{
  "num_hidden_layers": 8,
  "hidden_size": 128,
  "num_attention_heads": 2,
  "num_key_value_heads": 2,
  "head_dim": 64,
  "intermediate_size": 448,
  "vocab_size": 1024,
  "hidden_act": "tanh_gelu",
  "norm": "layernorm",
  "norm_place": "pre",
  "norm_eps": 1e-05,
  "positions": "learned",
  "qk_norm": false,
  "attn_scale": 0.125,
  "bias": "all",
  "tie_word_embeddings": false,
  "parallel_block": false,
  "init": "orth",
  "init_std_qkv": 0.0547,
  "init_std_o": 0.0,
  "init_std_up": 0.0547,
  "init_std_down": 0.0,
  "optimizer": "soap_variant",
  "learning_rate": 0.00462,
  "lr_mult_o": 0.857,
  "beta1": 0.95,
  "beta2": 0.99,
  "lr_head": 0.00603,
  "max_grad_norm": 0.5,
  "warmup_steps": 200,
  "schedule": "wsd",
  "decay_fraction": 1.0,
  "decay_shape": "linear",
  "final_lr_fraction": 0.0,
  "batch_tokens": 32768,
  "max_seq_len": 256,
  "doc_mask": true,
  "train_tokens": 144500000,
  "max_steps": 4410,
  "dataset": "wikipedia_en"
}
Each number is 128 + 32 x the weight over its row's rms, rounded and kept within 0 to 255. Layers, rows and columns count from 0. Numbers have three digits each. The size before them is the row's rms in percent of the matrix's.

# layer 3 MLP up, 448x128, rms 0.135, rows 414-447, columns 64-127
105:063128118084127098103182117127136094121121121088148055103166131104111111142146116168077142086147078149130142147144097159092129078160072147162140093134075076153074079153158120104177120131101183
099:119121160080104094154112140115087136088104149152120135151142169110135139065114074086125141094147126112153157124082119090136092153108115114168065153079095117114131221130083189121114087099117126
099:091173156136138190189060163134107105117091169152107138155122099144151038128114143181132133156080147135155110165135110143110112168063101120115153140124153116122159148153112133100125074104138132
113:101111160222105112155095140150102187076126112169112075137194086106156126112069139102091105074151142189130145165070180084111138096131119148139073154094151164138100133110134118108105133117109065
103:178089103120143107139118149156122093138134152128178091147154165128097122197137143155096202093122123096093134110159146099153135149161123188114147121161142095167079155096122165159165151136100112
094:156176168143121108102107117127152112092108133126130035161154106128172143114158059149129113087197102194191098148133143140149083124129127165096131130000140195128152121166157114128179142166132143
098:063105186139123119124090165108141184139128138111138107123148123151162122221106066113141195128125100146126147169130164123140107067130178147093099104109117118170088099132147115139164095115128121
101:110048122152147100183134171136114127070098134112106135140133131141077116110149142122108067102072110147116110163111113154131099070068108167144189119028141154121144076095173151114091150120137134
102:138174139195097165119187204136146170145124157110155114096091075171162095132108127109073180114134124153134166133114092084173121103172140198123157125076089130094136182080103113149156153117108120
103:165044111109125094098144157091148162125123154164125110176129154083082128128126181113153161108094125115108124115142094127193093071161146100184189128129101189149112138168107142189132085141075152
106:111112126056128149065126101139131149128151122147145094122069191097085105152179157198117092129135062075081133125156175183111181132098163135160090165095138170161167116115149153143111143095109169
076:157122110167117098176119099162150085132192131071152131113104142102095106089154135119090157155113119069131060220120099157115193135125033110072138110138130173155102139157127178122122163125137155
106:132115173147106081157160155083111068134060105095074150141111126129163093159084141158126141177086098117119141155126131132081128086123126140153062189152178146142139178183063170096120093115110084
103:139095126121166113174094182166140146130091150118057154130136138096088075120129164152144171154149077080079117134095104085138159173066120140129116183126131156109084149143133146106106231140077147
107:166132155080163105159178156106115086072137076168097117115111095139166111140132127160181171179102154173139132165079091138110129123131066119171132149089107113109094140129130167115149121087186151
107:111094078105134100122134148137125122126188098085109091135132167167146135052110097151114188137110117205158104125138131220087145069096085143109135175151144115151134098144058132205133139117135140
086:141096128168113121133195180175093169082136141129103109180175105130154134059099098099195103072125093089049075127131072148095161123116122146089146158160144191113084151106127073191129156111163152
096:132098113148170178103165131107172094144151124105159164127172082204149085128103188133162079122144126181134131106082152092113143141205147157146110161124121166134067148129053135169181023106130079
102:083086144126094108088088098130184128137125131140103105146145020108103097129134146051107115104108162170156090123104122118171093082166163152169120094135034082143126142154125113143109080165107120
101:157148150103131187150180107127158109112113109066150154132146109136103077064108137096111083138158151165107139133107128110127158114159075088137110153118153115172189088082164130173108112155078095
104:122104169094138168099085106173149178070135113130110133134114157118160194120120146097142126163100127165090121158121111107109101143109140137086062086108104091104084098200107097106143095057123129
101:067125110084089152135123132210144133118093110096168149125154114124114099144075116163199125101144070176189070108167129111124128102111067124160125123195123131096152164112158128150133147176101123
105:105105092144129163141101156104148155081171147166104205154148113180135132118098116142096110177154150117173079174105100165156122115108167152112090184162130116122186156072055155133127183155118170
097:145109118111133080166111099171132192108110157135137186121134090185198120150155132208112155136148124151141068142185137142178108132129128092184123132108092208131105118140092139122144076100186129
103:138107182148179081144117095124138101119084117133092060069132094171130120116087165152111156183144050072077159150152023159122176131087119146115148116165140145136159144135134125109129099123127097
089:127147125131131145156169154171105132099140116145119150109148102159104131126166108096128108126086112146090049135088166082161161131086079118138123148166169099115164134133131117109142059143117161
102:130178112108135189128171118091089111111162139164191081115138121114108150129131153107114158161131080176109131114104101159141090161098112169144086152145171187111119150086121096158107106174106136
084:109074035140134028194130132129103123102125114137134098107090130119132086163123151139177157139154088109133129101122128127141156123106152131151123156136165086073118138108167117117099098088157166
103:152142141138091177148066074121074121139161142165166112174096124143143116143099150118099156164168121082092127143166115154135118105099066146166062103115136115062059206138153177136157108095135117
100:210132120099092152077099066154127143104087139126115089116108148175118093173162153139174083083101118126099096172109112091122104123156128134204176125106114122138128141119098124096058113127150183
095:142099157121122104124136091125132179122162108152143152078178080147119107198165132165151107171101093149107111117094096142166166100135095093121138130118116123090176133092118085190159123155086172
090:114129142096108115171120132110110175077052130176113095146117113094037127155121110121117089090143169107113054137196144093151077140131189162135098134128132116131160147156164141149128109118141110
102:108084124075120115086155143152001119142171112130161123092142103152162146200148146110094134132149117131111099107126131152142165175098085101125097107176147087113111134148138104077115146109134124
099:096142089159123147138134094131104121098117098155098126019104142194097143092121148061129105090097093087161110155102124161114182122124131112141200169244103134127145163128140142133112113175104140